From a checkpoint of a small transformer trained on Wikipedia.
Size: 10 layers, width 256, 2 heads of 128 (1 for keys and values), MLP 704 SwiGLU, vocabulary 4019, 9.48M parameters.
Architecture: rotary positions, no biases in attention or MLP, untied embeddings.
Each number is 500 + 50 x the weight over the matrix's rms, rounded and kept within 0 to 999. Layers, rows and columns count from 0. Numbers have three digits each.

# layer 7 attention key, 128x256, rms 0.0644, rows 43-59, columns 0-127
541491487470552467529479562434514492488487479486523514461558492538536478497477479477499503562472541502509493521494489485451400536480523495470514452484498457491517461474524505448491519470459514523453523513501477487490541489447493517456542525527499493510533523545462496497495460483511512433474509495495489485502538506517564502516512504504530506553501488478501531521553525510514521509461
459465484460537476481505522524563494496496506505507439473466456535537465562486540557458510538479512470452505496541502489488515501498481560531498467461480491508512555441551519449453483462513493493519512495569457496458520510508548493520535512548511486521480524572484523497544527450450510495496515496534525489463492484469506515501502473473425506494493497425522488494489492518515501496454
480526490498495495501514548519453499525473536545479469497450491521490500492561537509490425487516534462524412475524517510538589494506536467485482493520459521528532547558443466502526549507550493462541525425517439491543503482545479465531493465582456445493481509479480534517534501516526472460503510495513538513472456542512498491525489548494486482506546458483495459478459536462507507533466
509537472450495501484514509553509472427550537501586522478469509458492518532498537523497536497511512551483488479463515494490461483543512523534512496464477507447510538480488467483482495486473534488532423542471557509485471532472515508541449484530482501551514458481541519492456535497515545559507494468520449465488477533436509550447502429491450555435495472451500478469454538493525502477547
500484484465511480492474486523486506470464510448486529494504495564476478506470480502485513453526563474483474530530489509520454527471494503577524466505520490490487524466553503487520461492470478527482537533499487499509522474418504504521516456478483493497527521580465541532458473520444447526486504472447463523488485497462462541504528475478469499517515491477509544495477469515555478461443
397480484435485472527546521532519486463494523544508547517402466475621462535610518569535452543506617518482508502587491645477479520488546533508504509540430491481505438493573463474528527518436459476517507521587433399503449483591442491597583423527380460460610445545465418397540470437587480456532553474510485409502511569518533457516450562517499519463475443517499499500508527550460461601465
540478584500500580488521502463527437524554545470526493471552513436539523456507471490523522529576458631566508515367463553511474470557475489496541522515389474505445453550436537468459580540469516515550514510538522510530426405509421518521517549480487523570512471595504467466504510460531575483509505586556533456541464517629505456466357503472568404509481416574531450468518495518469498498562
513502461464493535537560524554488539589496542534438442469473447467488544517543526533379457503474545537465463446577595386530597456562509541527456543493439462442545623561429491468463553519494486587524446529467538599522451536500451430462552456560412487524519516397621539609453546468396536553526562520507554476428452387454512568474517528502519530521540532467462553364422568497458589549395
453528586463507419449467435410506492512516556522470567407518368382499411516448595453506583538482353533537482435459469472472519541515571620502537599515548540543435423549515574500527533484432579476562605420520558573563469437510571511435488543548474494498522432446512507500445463520554494528404457475520499400638503476434479526526468514521555740475519465611455507577585469410490433411485
568519541412506514437313457476596450520520510577556473408545505626529421542478548420481477470552462536522540455468515455565527448515504421491490518489501402555459441470493574440447547613493585456503472410457559536528588480515488581409499538507431436560515453514561463551471469563454557517520424513516593411481499522502518494627461525432485562529459543395541466517508556518448494499534
555511569408656442522468514516478472557488558461498481483483418369495530395424457493518394574575523605469420488491456474473500551558607474491551505463388557535533587549469544524549505535593451582488468507537454480507549479546584545499387519627447546471616496534474504544500586518486521422526534449421462452435467470541537510498574521535536568483589605558513488477438432478525498554542
571467545479403493492372546543550555554494467520487477530525461548549388512579383473581466547579495531502452438548550492623626500529393500484514479453568535464404440530426496557502413504496496570472509507500438443538476482564329555503449487471555517409459547524580473554393512528581575485555543443475449530485482429562485511528417451540537360511528443529474484451586510471465596497639
478493475462421488407517486400526478539366467384520536516556570516456521440526526555415465480424550529431591403399556538577417384384591496524414503609468555445470454547466355470496549534421540519465439489442458506481492481523391498431542616545386395519480541414472397467442582568459454554501540480506430428435499435532515530499544461526570419524525532472419521444398576495531510426510
543553428504479461513522529516499572482449439559484525491452571492460495414554411577582580472551430414582571513499541574575543476516485515504497372554530434493469549489422503519462532396429551490463463430538487509503472456560498415534431420502496422477507531575483435540509539430543573418504434500465488487574491539439533395510554501523578472438554534515473562445565563584512559451481
493542437439471550424470551543584453542517444563539434495553498449543527590496503532540412544482484551464513561536468535480546480543555587555413531564457470447396482523478564611466435486401528506448506432542497560437561510531518512573567601465474463365410492535456461542520449570524466490620504551451470517473455461497476463490555466598559451575528454578578636525582539456439398439351
464501420568509504593498518573458552567507577503526500577476461421476504519459536435467358554472428516519517439457599581534478500519494528497430446506470560425584489572343535519575480488583565523484457366534485507477513632553593511542489456564547481471499539609513570470555563512578548537447534576512435547509534552484450386481466498553491544485531475549479487492474591530536461455522
534456452462513486479577542476467519504507433536581567477479414573496550452507464575509505576520453484477384480425489551541520483557491596505569503578452509551352428410524592480478471437611446485417550566481520542557484474535541361450505503558518530562378504431524485462490388463454449542529458506403487437507512526515504481563433540488515497497434469556560483456506571545449567540494
# layer 7 attention query, 256x256, rms 0.0656, rows 44-60,172-188, columns 0-127
497492487500512506537473493563503471453506529498512517536505512484531516559547494492513537439474514494493494508520515504452471521520516551497479500536458525479527542507522506495433461528477522518491515518513525502530496501482507490458525503555470516476470490452521491522495568508461540517529500510504485488482529460530477469496500489496457535476500520498520485519452463474522489545517
499444442447471487569469503511522527508536486517527474460472470508507506532479476475495519498457446547525497501472509446537503460543517524460535498498508501469486482499522472482552451529438557445520468520490538515518531517551470519485528506466524483417513516491439489502521527495505457498488527455517514492482560513480546474539448473546507495534458491516525526531511472512464471506475
490500540490493453497464472507508484509515458540476503492508549485512512515503499504518510512531458448450542470570479479406509516494524532571414472537520551533505483485510542513459508505567495561483500488540466429495506547543495496444549467556503529462561489477539480504480476509431513520574511467484509509470555481485488482533508501477444527461486516561480498532492463444496547523465
512497514446492523478490563518501511479505503546531532511454494474477456507458467501550534503510494493524515474543552519458514476512461440508458484470495430500489457462456502577561492543518523514479535477527475468511521557531506550572569486493567483461535507498486525465498474502526483545489510498559465514459507500498489508494503483517495464526550510469465548433508529517514530480429
530514506487500490487446506516560444447494541518472521515453506555465449480521490472486443549520480466508454482560508457511488485565547565516503400500540536527476561508505537537475466441505486542466439463529450532447527564528511456532514513513548476501544523483526563484521501509510577479549485438509487489520532498469493517522455521524467551522493542499531501503468472429494576592509
529540582559540531466500524427472537514467528566552462536547473497457548516463528512526452507489470550513484526537465563518551493452490453482538559535449423527477541454452505481522492463465519492479497444453487554515526478494481482578514471400518510496471481520596478485514512490494519543430509538473538517472502497475514457533491510557570493577508487530428435492484482483499412507538
492522470547459511552454543476472520515415522512479498558512455456644519592521501503624489494474441479547446567481444513530593507514427574514489447574486494573517519483553464493404515553467508464496576451437539529466445546530469560437530432561397486594445529545541536558402562453375528436569462562494593469511423513450431426416490509427531501539545558534484521481586476540526523480521
474586539497548487481494558431480534485411422507496335321478511495569519387435489414411447470539519530418409507438473429471532486469515460440528497514550440517525494469450532488488481440555515487529436585485479454463468510490516454452434466515537575584497533501520355546477511521444546496621446463530497530460544562450532525507515495579529510592488411517387565402465522478570488543540
578410425518510504544517541494485464457495583435529502525467537486527544576524501535544471386557561506524483519500457435379545424489508479478459488634539435407447496553368540470513525497575496448489489452549488496509484551474514490618515428545500374513568598501571565553523383474428535425504456414519453490483458510507512531497552488474524559541531540516515563509465603553486452604498
452574494484596569506482565485519512541512450550479550473475478376446454425383536533514453613686423468442567506542419586517470506613545535524419553517508477556595581412476577489465443486481501566537548537437529540505519497516523452451467428521485539545593448535463499507503472365490487457568511491539511590469470544473516515438517528501461527415506440489511448496494496472507536537487
519498495538567526563455404534592567577482515505507541551483522423536570466514381485471608508457478404564478432438409493522687547535389505540462555545580514524417436558542572534479536571431483462503421443476503460572596488546369535415543468559631514418469539499531558539436501575554418508604471367581582358477522491590486464496502473446520464504558532392533422552516530507460527478484
585435538485520562495604572526537503556487463623510637472567620463473448398507516437458522497428447588625542475427449519491538474380572494537481457459443551492647571465411455525516481472449355523466422352579497489550484456449439485545504448591488427504653419463524569431455523528475427588460467499575502568528395542426373593423542417464458466428585499477557589522594548617536540385573
451640492564466504518390641529485490463478387396535620466507479483442493455607558438521501474400359438556600433449504593524574470480498440499492394531491455545506440571433570557547521458509497610546552492609491463520594577465556494538442545482554459447465525550526454411416575470504419506508459485485497447544499463466461425561493487629551530522554475466537593381582580546602460405436
566561405454555434395584389503448466558551462495542472431540565575608538445471475499613411427531453453466452434507488461372446447472487498395578560517439543449462547522360539568499537503476483484523422543487570564425508470532579583523492440417494491408410466471483469503400457584494602576424499467535493455443481513440386447432495519579442462471431590432529527550566440473509508410461
475567489564506515628461463489500500583473565481456405555568473469463496519496556547403367584634505379453542481525478541436491377454500433510539591483433488559461497501508461539529512478616664516487507579744497487558611553589391491553530487555600502516468520433590492514410495442505556597527585575478438589469534515500437491516467605619499450432449501544581519590507512437618533495470
620511427499631473472477442486527559478524564521516497395435426467509505573541529571544522578424503529448446426603604510489549491538440644510352422583503489426509485536609498501488496536569435558487466489549502578464486511510493496409585494600447488561487483511600543530445427495400479455581468482460527395508598473529527429546355503510503487401526506459591482484490432480612603503518
472419508584490472529460442510457520489483530548510517387515452377503532454370496434550472565556522512519486482500506554527415480455488538420452390441578414666434400451429485444524552437424572402602515412477488548581526647451439466485499416511514472535421498566582506516564535556570493398476485604408423595549598565629467324459595529497580504496465447534559491541541467498563565568585
517485480504505513537520497512483501460484475511522561469534534472475498529533519473477449493532524536514515476497511532481511516492497515538465546498515468515550498501504504463485547518556552428487427480517538479517459507515495539474485458521455444494478536502513457447486541497544569472564518470505486514485522512537510512450489510456510553482481474492493430516468470547491529541575
446462479504513593472471481524451556513518503450586534410539456464525556441516488460502502529477517504504493524404418487551501498524539482513574536542480460518465475528488528468518509491511450469530533535534558460543509502521532503517516585449485497411523451597447520454539464529532499478482515527500515536514533527511500522525463516477529438533496470442500560542501468536474448511544
476417532490526494535458423502480520526486517495428535502527487499499520498535486478521524473514422476501488522516485510489522537481515542527453496476517548527522507486504478457435541534538489562488572485514443515473477520509481546411545470576484504523473501523537512512494558477460502497538483449449577485582488441506555516505521462474484491451431528481495511553506467481490522541524
514557559441526483458525573515546498528420454495457459482433423488521437382474515504475495525534482462470506437581460497482579470533425528515558513492461463526466472477436497581484474416622499492519513461496476443505487506529504524562585489524528500441611532554467539522526471475443525467512566451538534495476506417503475527515480513498511417523521475459510461533467584491514567527452
549441459551541433462428518471548460388442502507461491516485479505481520466576486502494494537539487506493458526422511493521458512495486477521500404533588500536469533461528546463508461448415543482516464478462448500490485503472520527495499553461540534469515523554452505447486470535462554487552496490513427475490545524432499512515527576538517498493525512485518568474445501526518494525483
544549536564517583483516462478481520509481451501574481474501461543488528521464536506519467503473446466492617561506447499461479515469431423414464541475459467587492564472485498526498503432501516457458538486445505575511543534536493404532480443451542479512448496465598442526523476530488505556448542507477534473492512465515472464525497465505565463554506532555509452520474514488462536429502
547522481517490494464457565534529512467427463538498574547533470448605499569535491530533439507463493505549433514491500543501567489495504533475489496563464419573452530558467545550436549528537518512437530455437502474529428505475518559515572453444503532572506590479496498542504482519418512469486475579514570456425450509438406421458464478435549501474551475553425490525545466510484492536454
533490595510490488490470502505490508447409450464479455365430517502505451481440479401510538499551490525519503543424553479463527494501484472447526446503563388512610405459477543439467478467547583476569520460414434477522477617518503472454487484555489470524466527511468471541451490543507509449572540485538536473507544579491592484552482458514481558579485447484450509457474518511534524543489
526536494526453476528476546474493519458497493501521476549514475456476542573576522500512519409521535480491507512439401431459554413517513518569585511565502503408463504600383566531504510493576462420546403491551508517486506504464508468567465471515494466511586603495505503547538456487438524456486411443546510457540509512457496526444463502402551520575550513518489538509571536532552481582497
524551511465579501496516542461456519534476458547452540522435534372471431391416553469504481598590385520411527564522503543439530497567539461469408526537526558517505601483511565505511441475493471542523476498514531466531545510487524515529476520490494560459526465486444547545530483446505491475558455470530491520483462553462498514470560501550527515370515427553505496509557522578464509530469
494457495583571581536460467494492579569418506512548558533520526369499557489477406563541543564514474517526471433426436593513619555562418543474507471466395445487396434516459570548505539574473437499497478399460532508577541483484438497461549518467611566488442494484495573585527512544528433474597450372572538471465546525556521458637474529432534428495522513419515432550541519495415514451456
589418520536517504534637490517489539459486468615515548507549572490457415438484483463570553428466477602559512555395466578467492465414514506509504469444472560487547575479427492552435531552465425395437486432555455531518561447469493549479491465579483469549594467483446600451405490546514496557461439523567495581540447563523327545445536502415520433390607528510543534529536496554558554471512
479579493526480486546414524572470569501472436434511517468502489521428477497573541422482516491425370465505551480430554557541601477491409501506432421536540472476496533568510466540523469473457487603534448422551495432513550548501542515604468486563496426451510548496465444477453496454523471403494462490504507433499556422487463493487542525569548508534507443487527633397595663579541553470373
579548434430555510428590431504471458507521462574554406489491521534551471527474467516582443436547464498490492431548510475392483467487443598356531569510521533454550515514422523502512465537561487473473487481512533584417494461547538538574506502471483468419422511427469443495501537585522507555486504463530494480469438506465398535454524486642438459481484490381617579551541439460446506393461
469578507535493523600446521494490486542453550456505363543577446460523514484478488521440426493566479435492534485567471517483524457466442515462513516495443455549488518479523439558546489480535619465507514490657546474674537502522436534526485481559600545467409505457471530482447510514490522576542576503461508551472534478505415411460419638550501482427489498507518506563479459443590511524441
550484479518632427456468497499549531498537568482522492359438422445518526461495491545535508504435551496434441490595625526506597495592410607454460485619458451399411530519617535446523486580474414548501470515477505539570536473516500501415582469609485519565455452483598532531496407490423558450512464457468527385508487436540490482576448554502542540426456491403609546540475471577561565495592
492467587572501451480420464478495500476454459481550522431544437325475525402413487459573454559513542489527509420494418512586423520434546504443507399471536472580386483483484482436565520441391558429470558434489512579608510536468434529523514478513520515509408537561506549512551527532572444450444517520442420558558576551630491463455545473508515456510483439531475511548569441470540515533638